Weights of a small transformer language model.
Architecture: LayerNorm before each block, tied embeddings, attention and MLP in parallel.
Each number is 128 + 24 x the weight over its row's rms, rounded and kept within 0 to 255. Layers, rows and columns count from 0. The size above them is the row's rms in percent of the matrix's.

# layer 2 MLP up, 448x128, rms 0.18, rows 342-395, columns 0-127
size [ 80  64  97  91  96  97  89  99  88  80 104  86 105  82  96  98  97  78 102  96 106  95  99 102  98 100  81 108  81  98 105  75 109  90 106 105  84 101  81 114 106  98 121  99  86 103  78  94 103  92 109  94  99  88]
[[ 86 146 112 148 150 129 124 180 115 115 138  40 169 152 123  86 145 131 126 153 132 103  97 126 147 108  99 101 118 151 150 111 117 116 144 161 127 146 162 160 135 154 103 147 142 144 101  83 120 157 100 146 154 154 128 131 121 129 129 152 140  98 154 113 157 122 113 111 179  98 114 119  93 121 107 123 119 100 139 119 140 138 125 103 123 125 161 120 176 158  55 117 122 113 128  97 133 141 149 124  86 161 130 154 119  78 121 115 126 127 153 103 162  98 115 107 117 151 143 122 140 151 120  97 125 126 160 134]
 [133 157 107 120 134 138 133 149 132 124 118  84 150 125 114 128 131 150 130 141 154  86 104 100  99 129 132  69 124 120 177 118  92 130 146 145 142 127 164 128 141 172 122 104 118 123  78  65 107 100 102 166 153 110 132 117 113 154 119 148 113  84 108 151 128 150 154  94 144  68 119 167 126 185 133 124 103 107 103  98 149 137 124 110 119 119 161 166 120 151  85 148 133 102 106 116 124 155 165 117 100 117 149 166 133 101 127 124 150 127 125 119 156 108 149 126 167 132 155 129 109 149 100 162 137 109 157 144]
 [128 139 154 145 146 145 128 164 100 159 119  99 124 140 142 108 136 138 117 126 125 116 132 135  92 148  86  97 146  98 156 118 146 104 148 145 108 145 145 157 119 121 122 116 135 152 122  97 121 116 109 157 131 111 191 124 134 130 108 133 119 121  90 112 183 136 139 106 137 130 140 137 123 128 141 119  88 192 124 190 131 122 130 148 115 127 164 109 149  78 113 128  87 103  79 158 155 173 120  94  72 153 120 121 143  74  75 151 158 123 154 120 155 131 110 120  88 117 118 107 120 153 108 118 102 134 105 111]
 [136 118 101 110 129 127  86 110 142 128 105 135 146 116 120 132 107 150 135 109 163 167 149 137 145  98 150 125 120 150 143  84  89 135 118 130 114 132 169 114 150 178 115 111 104 124  92 114 126 126 131 139 118 111 110 125 132 113 105 154 166 149 117 163 150 172 128 103 135  70  97  88 148 117 171 137 164  87 109 112 126 115 111 164 151 199 148 132 116 144  66 168 124 131 129  93 148 131 173  98 112 132 122 141 150 145 141 123 116 104 141 107 119 125 170 102 133 118 154 159 131  95 138 174 138 146  99 147]
 [159 126 134 144 116 122 117 138  73 120 170 151 148 129  94 116 127 178 132 129 124 112 102  97 144 159 124 133  83 139 122 134  98 133 118 146  73  93 164 112  94 118 140 148 138  94 137 111 113 113 134 158 152  89 124 135 116 147 133 144 128  46 155 149 131 135 105  85 124 127 126 153  98 171 123 121 185  87 116  79 117 127  83 133 116 145 136 129 132 132 137 151 125 108 147 136 131 122 199 145 138 103 165 150 117 130 150 126 107 118 100 144 127 134 172 127  99 147 111 139 168 123 111 106 124 153 124 138]
 [155 126  93 145 112 142 129  98  83 128 154 104 125 165 100 128 201 146 135 119 109 165  91 144 158 128 138 111 143 132  89 107 151 143 136 159 115  92 169 122 156 132 107 142 124 176 146 107 132 147 121 136 143 142 134  98 111 115 119 143 166  98 107 172 129 151 110 156 135 129 117 122 127 106 135 147 140 164 146 114 127 113 146 127 146 132 128 135 111 110 128 104 111 134 134  76 123 178 115 146  71 148 136 108  99 123  95  62  89 117 176 159  97 140 134 147  79 142 104 143 124 159 119 132 141 134 102 115]
 [123 136 129 125  89 127 127 104 136 115 100 110 138 160 121 142 148 141 135 171 143 120 119 128 167  96 111  67 124 111 120  83 120 167 123 138 126 134 111 137 136 147 120 123 116 181 129 110 143 107 117 128 142 110 131 124 141 161 128 152 154  89 108 121 182 127 157 157 165 112  88 141 119  92  87 116 141 158 127 141 157 102 128 149 172 147 117 132 132 131 116 136 108  94 149 118  84 185 158  75 105 212 129  89 128 126 101 103 122 119 124 132 122  96 135 147 131 126 156  82  98  95 117 138 122 129 125 134]
 [106 109  77 143 107 136 154 120  74 112  99 103 106 137 105  96 147 129  95 147 103 120 172 145 130 143 155 130 121 135 167  91 135 124 126 149 141 121 111 116 136 139 144  95 140 172 148 111 139 157 101 133 122 158  91 161 141 133 173 138 180 153 147 127 111 110 137 149 125 132  87 113 133  98 166 103 140 118  95 153 137  98 130 155 160 114 138  90 136 105  83 138 129  93 110 109 139 118 143 175  85 137 117 130 103 131 146 122 128 146 168 156  94 133 160 116 128 127 182 145  91 148 124 107 120 120  71 113]
 [143 150 147 119 109 127 124 108  79 124 117 103 141 126 132 129 126 141 131 138 146 158 124 151 117 145 136 146 107 105  98  85 156 116 137 158 117 127  96 124 158 112 119 200  90  84 121 140 141 101 107 123 119 146 109  90 101 112 143 182 166 106 171 191  99 150 114 132 132 123 117 160 161 105 180 162 159 125  98 119 122 111 133 121 112 136 169 133 146  93 119 143 122 133 141 119 120 143 191 103 104 134 134 145 103  90 125 148  79 153 111 147  99 140 147 158 147 144 104 158 117 121 116 107 128 168 122 125]
 [ 92 103  98 132 109 140  95 110 113 174 116 120 149 133 123  99 119 116 125 121 135 144 154 160 149 152  74 117 148  95 167 140 122 162 170 154 113 155  40 125 144 117 143 144 173 146 100  96 112 135 142 137 157 130 102 131 117 110 131 132 155 148 147 119 114 122 151 143 107 149 101 114 103 110 120 117 118 166 130 118 123  88 161 133 128 158 102 145 135  38 109 104 128 139 126  73  97 133 109 111 118 164 140 129 125 124 118 122 108 119 129 132 161 142 132 128 105 156 123 111 153 111 120 109 102 180 144 122]
 [150 120 124 127  65 170 154 157 116 119 138 112 116 144 138 102 130 126 122 160 137 149  73 167 114 115 108 102 133  95 144 129 101 132 130 131 110 153 148 164  99 142 143 157 128 113 125  81 117 125  97 149 147 108 167 130 127 137 109 146 132 129 131 113 134 138 168  79 151 143 131 174 111 170 126 135 167  91 128 144 138 103 121 170 147 133 147  77 174 125 133 170  76 126 130 105 165 141 155 125 123 149 119 135 119 112 113 123 149 103 152  73 136  77 105 120 119 113 147 137 135 166 119 132 157  88 126  94]
 [111  88  90 116 146 127 139 111  87 121 110 140 114 146 136 160 123 175 150 136 115  76 102 113 159 169 141 102 119 141 132 109 134 147 133 131 113 154 136 101 213 143 126 106 173 111 158 106 142 107 148 119 162 135 114 121 147 110 116 136 127 135 147 106 166 114 133 115 151 130 101 115 114 111 123  99  93 154 139 140 151 115  89 132 127 143 120 105 130  86  95 152  89 113  77 126 140 133 146 149 103 133  79 104  98 156 112 117 104 128 134 145 128 170 155 126 151 127 212 119 135 112 125 114 113 109 147 136]
 [ 86 152 121 150  97  99 121 137 111 152 117 112 141 144 100 106 131 144 171 122 105  96 150 165 129 137 101 134 100 115 119 119 156 117 130 187 125 138  91 138 152 156 138 161 106 141 121 144  87 131  98 111  90 133 136 118 121 107 123 153 178 130 190 112 105 117 156 129 140 121 140  99  89 144 149 136 149  82 141 158 155 113 143 117 115 123 136 106 183 105  58 144 133 123 125 120 110 130  94 101 106 148 138 133 116 123 125 133 162 127 137 136 102 115 177 147 107 182 130 115 142  97 149 118  78 162 117 118]
 [134 119 133 152 137 167 115 154 115 135 117 147 121 168  88 130 189 144 130 116  86 121 123 156 126 129 147 145  96 122 107 140 150 133 109 141 160 136 117  83 126 139 133 118 135 134 141 108  92 187 116 142 152 130 142 122 126 142 123 139 150 135 155 130 172 111 133  86 113 148  99  81 122 120 133 143 161 121 141 107 140  97 103 171 107 155 133 112 130 128 130 101  75 145 143 104 149 107 144 111 116 106 186 103  82 140 126  80 132  79 134 103  91 113 164 147 132 124 158 145 133 121  85 168 121 103  76 120]
 [126  97 135 165 101 150 170 161 130 155 117 107 125 123 150 124 128 143 147 119 134  76 159 144 135 174 139 122 136 151 135 102  80 174 142 130 160 113 175 112  99 173 126  93 154 155 117 103 135 147 132 106 174 147 102 150 121 118  99 123 113 105 132 138 172 166 120 120 162 137 122  95  90 112 102 106 154 149 143 108 158  99  66  96 142 174 126 156 124  78 123 174 127 133 101 125 124 126 137 132 126 129 116 119  96 122 161 119 107 119 102  91 159 135 155 111 118 106 115 106 145 118 156 139 143 143 141 139]
 [121  75 125 167  96 105 101 168 144 124 123  81 179 143 130 165 186 159 149 103 105 122 131 112 113 107  83 113 133 114 127  93 126 151 110 135  85 112 136 106 127 143 106 148 146 161 123  84 146 128 121 181 148 141 156  63  88 131 124 160 164 120 120 147 159 118 109 131 116 123  86 145 144 125 154 138 143 114 149 115 166 121 106 124 138 119 156 136  94 152 140  85  98 117 130 132 132 114 151 145 113 122 116 132 137  81  87 116 149 132 146 158 123  99  80 145 134 125 161 145 131 112 124 135 112 115 119 144]
 [128 153 127 130  88 155 110 104 114 145 133 154 160 144 152 101 150 153 108 178 134 171 151 118 151 122 103 122 108 122 165 113 117 150 144 127 107 122 135  90 127 147 151 160 144 140 124 130  93 138 129 113 154 123 147  91 125 157 120 135 111  83 158 110 160 134 124  86 139 125 139  96  97 137 110 105  76 153 165 134 133 126 128 157 123 157 139 121  82  62 127 165 107 116 109 123  60 167 146 117  90 158 138 125  89 123 109  95 154 108  86 119 146 135 132 123 106 118 137  92 168 140 123 126 105 130 162 150]
 [133 147 150 122 152 143 133 149 115 120 141  54 138 127 126 158 129 150 138 138 148  95  62  95 100 152 166 113  86 103 171  80 147 122 109 145 142  87 159 126 126 143 114 112 108 168 101 117 116 104 101 155 170 135 146 127 116 124 114 160 114 100 113 146 145 102 153 137 137 107 145 142 122 133 140 112 120 108 122 109 163 134 109 102 151 131 154 142 152 146 107  97 130  91  79 139 151 144 168 143  89 153 153 114 133  59 118 126 138 135 120 131 141  93 143  78 172 121 157 125 132 125 118 158 142 133 128 138]
 [143 113 104 147 105 174 116 105 151 158 142 123 144 170 120 120 152 139 141 142 114  97 156 101 110 152 100  66 123 153 155 151 128 120 121 105 112  83  94 197 162 120 163  80 138 118 146 139 135 122 108 184 131 110 149  89 120 128 115 128 143  89 113 137 116 119 164 129 144 126 137 113 120 145 111  86 104 173 126  94 153 117 135 119 179 166 130 154 102 104 138 110 107 129 145 100  85  87 135 114 138 157 163 152 128 105 104 111 126 154 141 142 123 128 113 118  96 134  91 117 126 132 146 152  93 135 138 107]
 [105  91  91 145 127 165 118 145  82 112 168 127 141 166  98 133 135 151 153 166  95 107 118 117 174 162 125 128 146  98 114 122 134 105 144 113 120 141 132 125 143 136 170 141 136 136 170 103 133 157 138 150 117 149  97 156 132 128 146 141 158  99 164 122 163 123 103 129 165 131  98  97 123  98  99 123 155  96 147 111 133 102 126 196 119 113 142 139 104 132 109 145  79 137 152 145 145 112 165 122 100 118 156 109 131 128 103 103  81 155 139 142 133 132 183 105 136 112 172 154 120 109  89 129 108 113 105  90]
 [143 114 161 137 105 139 168 179 102 168 127 121 145 158 105 146 156 125 126 142  77 145 149 162 137 161  93 121  92 143 110 137 125 120 114 142 113 119  81 152 129 129 149 138 106  92  81 135 102 145 104 101  98 120 159 135  76 136  89 136 114 112 180 126 133 147 129 117 118 110 113 104 116 132 128 141 130 153 114 110 136 105 142 100 132 155 162 134 103 159 102 136  97 153  98 118 185 127 123 169  94 124 153 121 142 125 114 137 120 141 129 132 126 140 117 121 134 195 112 125 174 167 159 115 130 192 138 127]
 [100 110 135 133 139 159 121 143 154 127 119 116 158 123 109 125 116 149 126 135 155 106 177 126 132 140 117 109  80 123 108  68 107 131 103 131  65 134 165 111 100 146 101  88 114 141 129 103 123 105 117 102 126 157 136 127 160 141  82 125 137 143  87 136 156 133 137 140 137  77 136 113 153 148 142 155 132 176 112 135 134 121 106 126 159 176 146 134 112 161  85 132 121 121 104  81 141  99 187 128 116 102 130 164 144 128 138  90 131 167 127 134 140 104 133 160 116 139 153  60 145 113 157 126 151 155 123 129]
 [139 103  97 159  63 152 128 191 107 159 146 119 132 174 150 157 159 129 100 123 111 128 140 167 153 139 107 108 106 148 129  99 105 101 107 152  99 135 104 156 136 145 106  56 157 116 106  95 127  92 125 118 123 110 142 149 100 118 144 137 152 123 125 124 151 131  96 120 153 128 106 161 120 141 147 121 188 128 138 105 137 100 114 126 121 167 146 171 142 164  87 125 128 141 122 126 146 165 160 123 112 124 112 112 110 185 123 136 106 154 154 102 132 143 102 136 115  95 107 135 112 120 135 142  96 161 106 144]
 [107 107  99 163 149 136 137 154 143 102 130 126 164 115 158 155 134 146 112  87 141 129 113 164  86 165 176  99 140 162 111  84 136 133 121 134 121  96 177 120  98 145 136 145 135 136  78 146 144 111 137 101 118 112 141 139 121 127 143 140 127 118 150 139 151 137 110 130 129 117 146 138 138 112  94 109 152 122 108 149 138 111  47 150 111 118 154 121 175 161 105  80 136 123 123 116 166  94 199 104 130 116 164 146 134 113 116 115 162 156 113 106 128 120  87 104 131 131 175 103 137 134 147 115 147 104 133 105]
 [155 125 143 150 105 121 133 122  90 164 121 131 141 180 139 102 175 121 108 161  90  92 152 165 133 160 131 109 137 130 124 123 107 139 122 141 115 125 139 141 159 124 123  95 131 148 105  70 117 131 120  91 117 122 110 141  86 108 163 125 127 109 143  96 145 126 111 131 131 117 121  82  86 146 114 121 141 149 116 162 154  92 158 182 160 154 143 143 111 157  73 128 130 157 106 143 142 179 150 127 116 129 120 149 131 173 134  70 179 131 166 148 105 150 119 121 132 123 131 138 130 120 162 123 102 149  85 123]
 [128  62  99 146 194 127 170 134 159 136 115 130 152 151 107 142 155 127 136 117 116 137 121 151 116 111 141 101 103 186  96 123 107 109 113 127 131 105 130 127 157 131 133 103 115 123 109 119 112 110 125 145 103 108 133 130 107 109 100 138 160 143 111  86 104 122 165 123 130 103 147  92 101 154 117 150 113 152 143 175 176 114 103 130 163 161 135 160 181  72 121 156 133 159 134  95 134  87 166 116 156 148 147 150 136 147 135 112 133 159 130  97 148 136 112  92 129 130 142  97 149  93 165 120 110 134 136 103]
 [181 161 138 125 107 149 153 129 135 130 106  74 170 138 120 111 124 164 106 122 144 118  99  86 132 124  95  69 106 140 138  84 112 144 126 177 142 102 160 120 130 173 162 100 141 139 141  92 115 155 108 120 164  96 106 131 110 118 147 160 121 101 124 155 178 119 122 139 158 122 125 122 133 126 134 108 127 130 150 103 135 108 122 105 148 125 155 166 138 111 103 103 136  95  67 126 115 140 124 123 101 163 126 140 148  97 141 135 150  94 147 146 143 135  95 136  82 114 148 105 149 116 178 171 110 116 149 139]
 [123  69 157 174 147 146 143 160  99 118 133 121 129 154 136  83 119 158 139 129 133 133 169 113 174 148 127 114 130 184  96 126 142 114 156 116 132 164 134 114 163 134 124  96 163  91 110 109 134 137 115 150 185 133 149 147 124 139 110 141 119 125 121 134 152  96 107 130 124 102 107 102  72 123 140  92 131 158 100 108 156 111 105 112  97 186 139 125 114 129 142 113  84  79  68 149 137 100 119 163 119 125 111 158 132 102 136 122 106 108 164 121 169 132 137 121 134 134 152 111 137 112 119 137 137 160 140 154]
 [137 112  97 148 166 162 127 137 127 100 126  92 136 115 135  97 134 117 143 168 131 121 145 104 157 118 178 103 147 132 139 131 102 110 113 133 119 122 160 114 125 161 144 118 155 150 136 127 141 158 129 152 147 122 141 155  75 142 100 127 121 110 153 121 167 136 113 110 161 113 105  83 110 117 114 181 146  99  78 124 143  98 102 176 107 115 131 111 137 123  95 121  93 102 101 160 151 145 142 134 116 130 144 121 134 133 136 140 178 120 138 147 152 102 160  71  83 138 182 147 110 133 187 118 150 136  84 141]
 [160 127 156 134  97 140 117 147 125 156 140 121 141 134 146 129 107 143 162 109 105 106 150 102  85 164 109 115  97 108 117 120 139 142 151 113 162 108 148 136 127 120 135  92  97  95  80  85 116 137  81 106 170 125 161 128 115 148 102 123 149 117 170 124 122 117 124  76 140 133 136 165 116 135 126 113 128 154 133 118 122 106 160 114 138 170 146 109 183  89 110 103 121 146 113  82 164 122 119 121 144 124 104 146 105 157 139 130 120 121  97 116 127 102 161 113 160 129 150 102 177 173 178 153 114 188 137 130]
 [145  98 126 137  99 160 164 159 115 151 112 144 153 151 171 138 145 145 131 126 133 108 136 169 147 129 137 113 126 116 134 114 101 157 137 160 169 116 113 115 153 145 137 110 133 150 136  91 121 118 125 114 168 135  94 127  45 108 101 127 131 117 147 113 177 112 157 151 183 134  71 102  85 116 106 113 144 129  88 145 142  88 112 120 143 140 114 163 140 135 132 134 125 133 108 118 113 128 113 133 138 176 151 118  75 124 134 142  83 101 132  90 153 134 167  93 121 162 132 108 100 146 138 160 103 155 133 119]
 [121  85  83 176 112 125 142 155 137  99 103  73 124 136 119 141 152 141 138 138 128  94 137 127 130 137  79  99 113 168 142 117 138 110 106 172 120 134  93 131 162 170 171 149 132 131 129 135 130 138 117 144 105 134 122 143 132 122 113 165 172  81 139 123  97 110 154 131 167  88  86 150 110 132 138 126 139 105 115 115 138 118 114 104 104 121 132 133 161 154  89 140 121 115 139 132 143 106 150 170  71 155 148 147 155 113 128 113 163 126 134 158 124 138 126  77  84 143 110 102 109  87 119 108 180 123 153 127]
 [142 108 154 103  71 110 133  88  87 140  96 137 149 138 125 135 125 152 169 152 107 117  73 129 147  95 121 136  80 125 107 114 140 144 183 126 126 147 131 154 176 172 143 149 113  96 115 122 107  93 134 131 167 128 126 128 114 134  93 142 148 106 191 126 124 124 119 143 120 124 143 119 100 111 119 106 165 129 139 113 146 117 180 169 132 152 114 118 153 149 133 129 115 155  96  90 139 113 132 161 117 137 116 140 141 158 162 131  79 116 110 117 114 123 154 132 138 155 142  77 133 118 117 150 109 195 138 140]
 [131  78 123 149 119  99 140 105  93 150 110 145 138 168 131  95 157 129 124 158 133 160 138 171 127 124 141 135 128 131 136 138 112 101 155 169 125 142 118 151 143 141 169 166 130 143 117 139 110 131 140 146 149 105 145 119 121 151 126 124 172 119 149 144 138 123 127  61 134 138  87  85 116 113 164  99 162 151 149 142 111  93 113 183  89 150 124  92 123  85  89 128  92  94 113 114  91 146 137 110 140 143 160 101 109 110 140 133 126  62 118  92 172 113  93 112 122 142 130 119 155  97 130 148 144 132 124 107]
 [140 110 137 127 138  77 131 129  68 139 143 132 118 150 139 104 163 151 141 142  90 134  89 134 129 135 133 128 144 147 130 124 143 139 164 147 104 136 117 114 125 129 113 172 169 164 141  94 111  88 126 116 171 129  86 129  90 154 144 138 184  94 139 118 179 133 122  88 144 126 116 131 127  86  97 166 115 110 143 116 157 110 123 104 140 166 128  97 115 128 134 121 141 134 107 106 112 142 195 103 142 153 171  97 156 144 120  96 136  90 139  92 140 120 145 111 110  86 115 105 135 111  98 144 123 131  94  89]
 [144  83  99 153 129 117 152 158 110 144 153 145 119 158 116 166 140 159 174 139 120 148 155 141 128 160 134  74  99 141 112 143  66 127 152 125 140 127 139 109 146 168 149 107 165 116 141  96  91 168 113 135 155 122 129 111 109 129 112 120 132 114 128 130 154 116 112  60 161 108 136 129 101 136  94 100 108 132 125 161 155 120  89 140 142 159 115 111 109  95 138 123 119 165 119  92  92  96 111 127 129 177 151 150 111 126 133 131 127  68 149 128 139 136 175 117 171 145 123 113 159 108 105 115 106 148 126 121]
 [117 112 112 145  92 131 126 115 139 104 151 111 179 167 110 144 189 168 151 155 120 104 102 121 142 135  85 101 130 133 100  95 128 136 118 134 126 113 152 132 116 142 127 112 126 123 131 121 165 119 124 200 139 147 140  66  85 132 120 152 126  94 147 141 148 157 139 116 172 123  92 131  99 158 138 130 120 130 116 130 139 120  98 157 148 114 148 125 136 171 127 122 124 149 155 110 123 135 164 125 119 183 126 157  47 100 122 113  85 135 100 140 155 108 141 135 103 163 137 124 118 124 153 137  85 136 122 114]
 [104  88  96 175 127 156 182 161 143 121 122 114 125 167 130  85 151 148 139 159 133 124 130 120 144 112 139  88 108 183 122 110 121 151 169 135 114 146 126 147 122 137 166 109 152  98 142 140 113 147 120 189 132 143 146 129 136 119 120 118 179 112 131  93 175  97 118  76 148 124 139 108 107 127 128  93 148 132 156 161 133  91 130 142 129 141 130  95 135 153 130 128 113  97 122 106 124 120 162 123 136 210 148 139 100 108  99 128 121 118 128  98 182 135 143 109 109 127 107 112 110 143 124 110  92 111 120 130]
 [158 128 141 157 138 147 169 152 110 117 144  99 129 153 150  84 198 149 123 119 120  98 139 113 130 140 101 124  85 137 145  84 123 122 138 150 136 139 101 163 135 151 160 115  92 141 112 115 121 116  86 163 130 141 158 126 126 123 164 165 177 118 142 115 151 115 124 115 132 119 108 155 106 121 120 159 150 108 107 114 159 125 115 118 119 117 147 159 117 160 110 118 131  86 118 119 121 161 194 143  72 174 161 106 109 115 151  98 146 125 152 116 157 106  96  82 134 117 121 108  97 119  83 130 142 149 106 144]
 [109 122 162 122  99 119 165 133 119 107  92 121 129 137 107 146 116 145 127 173 126 110  86 133 170 114  87 107 101  80 117 106 164 129 129 169 117 128 127 142  99 157 100 108  74 152 162 117 134 147 135 149  99 141 128 141 141 138 114 140 140 129 141  98 138 113 169 153 186 128 119 162 120 164 117 118 143 155 174  98 115  98 123 154 121 106 127 107 126  86 114 143  89 105 124 141 152 173 162 144 118 160 137  82 120 123 164 117  89 119 119 122 145 128 105 169 120 159 146  91  77 144 114 117 128 116 110 104]
 [109 116 133 128 131 105 141 126 109  89  88 125 130 162  60 137 188 129 212 109 116 107 100 124 143 184 140  87 100 103 111 164 164 128 137 124 114 137 134  89 141 123 146 124  99 124 108 136 105 168  96 116 119 147 118 113 128 139 129 144 141 155 151 144 133 126 147 154 129 108 104 118 111 123 123 139  98 145 129 126 151 114 148 157 141 123 140 142 121 118 138  88  97 135 127 111 148 123 113 126 122 151 143 154 121 117 144 139 131 163  97 148 146  99 175  97 166 164 175  80 153  94 155 117  92 145 102 130]
 [ 77 105 124 144  91  91 125 127 140 129 126  81 110 107 124  97 134 192 146 148 125 147 126 145 131 159 125 122 155 140 145  92 172 113 107 136 132 111 139 130 138 114 168 172 145 107 125 159  94 162 144 112 132  96 162 105 129 145 137 162 143  96 115 155 111 130 118 153 138 132 119  85 110 131 136  97 128 142 166  65 139 122  77 101 123 149 138 112 143  84  98  95 108 121  77 122 133 148 130 131 111 112 133 125 125 112 132 136 111 127 140 156 101 118 179 155  96 118 130 166 147 101 102  82 130 130 157 155]
 [108 121 144 167  81 116 192 134 141 105 130 142 133 146 157 139 141 156 101 120 106 134 127 127 112 135  79  88 105 115 127 115 113 114 128 144 107  79 118 186 128 153 149 151 120 121  49 122 101 109 116 109 164 123 154  65 128 130 120 164 177 106 122 125 160 110  94 144 101 117 124 143 103 146 132 126 132 116 129 120 154 116 132 127 145 114 148 127 168 140 134  97 102 127 116  94 126 116 149 138 128 115 105 169  96 114 107 158 129 137 113 135 167 140 120 134 107 149 116  85 169 133 128 148 127 182 143 163]
 [136 114 170 123 109 128 135 136 136 108 146  93 112 124 148 140 100 134 138 105 124 171 150  95 164 125  93  91  93 124 118 117 132 124 148 116  91 128  94 155 126 126 160 126 104  86 106 119  53 104 121 146 131 102 160  82 111 118 107 148 151 127 147 152 150 161 105 137 113  94 158 140 139 202 156 143 149 134  85  96 171 120 149 137 157 143 151 149 115 166 152  71 109 105 121 108 145 125 161 131 116 128 129 150 140 115 139 163 121 156 102 130 163 127 130 110 114 112 144 101 157 111 102 116 112 158 138 115]
 [ 96 126 133 139 112 115 134 159 111 153 140 112 137 144 146 122 165 117 150 120 113 136 115 152  95 128 151 118  80 101 132 140 147 122 175 179 116 120 127 163 147 129 154 158  76 140 137 146 123 165 111 153  71 139 142 117 126 169 135 136 156 160  90 127 131 141 150 135 151 141  98 142 102 114 155 116 122 149 133 164 138  92 143 129 147 148 160 117 156  83 133 103 112  96 112 133 176 143 144 145  87 113 102 135  88  62 146  88 109 141 126  89 116 110 104 151 133 183 125  79 149 131 141 131 140 140 123 145]
 [134  85 109 151  86 162 160 150 118 137 146  98 148 133 137 111 191 131 139 150  91 139 117 118 145 170 187 111 127 148  99 131 191 126 103 130 118  72  94 148 137 116 161 105 130 105 114 119 143 148 102  95  94 114 154 144 113 122 103 136 133 138 172 102 114 115 134 125 133 117 112 105 120 136 123 168 169 125 109 128 128 119 141 144  99 158 147 132 140 120  98 104 117 150 110 106 164 119 183 122 141 139 104 119  97 124 102 101 159 152 119 160 108 116 105 119 142 171 121 100 145 117 132  95 146 154  78 115]
 [147 123 145 164 113 142 148 135 138 112 106  91 155 170 102 137 139 158 106 145 129  84 111 140 111 163 161  70 132 155 117 104 148 115  96 151 139 109  94 107 128 153 144 116 129 110 137 117 144 121 110 129 125 102 164 104  69 130  97 171 136  90 144 102 132 145 131 126 192 111 109 153  94 157 141 125 132 124  93 103 118 128 111 116 110 119 130 143 176 163 112 137  87  95 106 148 149 133 150 142  83 171 143  88 123  85 136 146 126 116 148 125 131 124 162  88 128 157 147 118 159 117 101 137 156 152 144 145]
 [123 121 128 150 139 134 144 134  95 142 136 141 130 161 123 137 164 163 119  99 110  93 138 135 160 162  96 109 142  99 101 111 145 146 134 125 127 124 147 178 157 121 108 137 110 123  83 139 126  93 120 111 135 118 133 103 121 113 117 168 189 139 119 152 121 179 115 117 150 134 107 133  93  77 100 158 178 224 112 112 123 123 116 165 155 128 126  87 161 127 114 123 112  94 136 119 151 155 166 100 105 118 101 109 113 123 108 124  88 146  95 136 134 150 145 140 106 146 120  98 134 137 161  97 126 119 133 111]
 [114 119 116 202 124 148 147 107 144 147 109 131 143 133 159 152 152 137 112 141  85 122 145 176 128 127 125 116 127 122 169 103 127 117 136 145 112 135 129 151 169 129  99 155 196 155 125 110 145 162 137 150  87 138 102 104 122 133 135 145 127 130 151 140 101 108  99 127 149 118 114 161 110  97 125 119  96 143 144 166 142 113  60  92 145 143 111 151 116 102 139 111 118 121  96  92 125 107 150 111 113 179 121 117 135 103 106  96 102 151 156 144 151 139  95 145 150 124 145 122 109  79  86  94 133  98 172 141]
 [110  98 158 116 124 143 144 149 101 114 150 108 154 138 136 127 155 162 140 156 108 107  71 148 111 128 173  95 118 127 142 110 121 110 110 137  75  89 118 168 139 127 144 125 131 120  92 104 139 138 115 163 155 111 135 103 120 132 130 160 161 102 119 134 159 141 129 142 117 115 105 119 130 162 155 139 157 136  74 166 143 129 118 109 158 144 133 119 136 161 123 121  58 132 118 117 123  78 181 118 126 130 139 105 126  93 109  97 126 118 139  87 195  89 157 110 151 126 136 120  94 113  96 122 159 140  93 139]
 [107 150 116 138 105  98 147 174 141 153 128 120 156 178 188  82 142 143 106 135 112 100 113 131  86 151 151 119 126 151 118 111 126 124 112 148 133 123 142 140 111 108 123 100 131 157 124  81 122 113 102 125 143 134 147 130 115 130 163 151 154 100 172 164 131 101 122 109 136 116 139 138 123 120 133  96 114  81 164 174 127 110  90 121 103 132 115 113 138 134  93 145 161 119 126 137 154 151 138 107 126 144 136 163 129 125 112 119 104 152 157  54 175 122 103 150 138 142 143 133  63 155  93 132 107 124  81 100]
 [121 138 117 158  87 125 170 155 108 115 162 117 121 174 101  92 197 132 120 120 135  94 114 188 130 111 171 170 116 110  91  96 126 144 140 170 165 156 142 120 120 129 148 151 120 119 126 128 116 147  81 140 127 131  84 125 119 131 133 136 147 138 141 147 126 111 174  89 152 140  99 131  90  95 109 110 157  78 111 105 108  88 139 120 112 130 142 116 159 111 108 173 125 123 108 125 123 128 129 135 155 120 172 106  71 153 142 113 130 111 157 112 115  96 149 154 127 122 134 116 105 157 135 118 122 157 122 129]
 [117 116 110 143 126 134 139 141 119 131  93 148 135 111 122 147 159 142 153 114 116 106  93 184 135 164 124 156 100 119 129 119 148 145 134 154 118 101 157 102 114 157 106 146 140 133 135  95 138 161 126 122 103 159 101 133 104 128 107 125 122 105 163 137 135 164 168  85 170 132 109 124  93 127  90 152 144 151 118 149 150  97 101 132 145 111 151 110 118 117 133 179  96 127 148 118 121 107 134 117 139 106 118 174  68 104 163 117 103 130 125 108 116 106 179 170 176 183 153 126 101  99 143  69  99 120 126 123]
 [138 109 136 145 134 197 116 159 159 150 108 111 119 129 129 144 136 147 118 137 124 124 129 133 152 157 100 124 102  84 149 111 130 126 122 166 131 112 105 175 114 161 116  76 105 150 127  70  80 123 120 147 145 138 139 136  94 115 112 123 132 111 116 122 133 115 126 129 160 123 106  76  94 193  97 113 136 140 144 142 152 123 133 118 134 111 122 127 135 144 115 129 125 132 124 117  94 128 130 146 115 142 136 149 108  53 168 123 130 148 180 106 182 138  86 141  92 143 114 124  85 152 104 155 128 174 114 111]]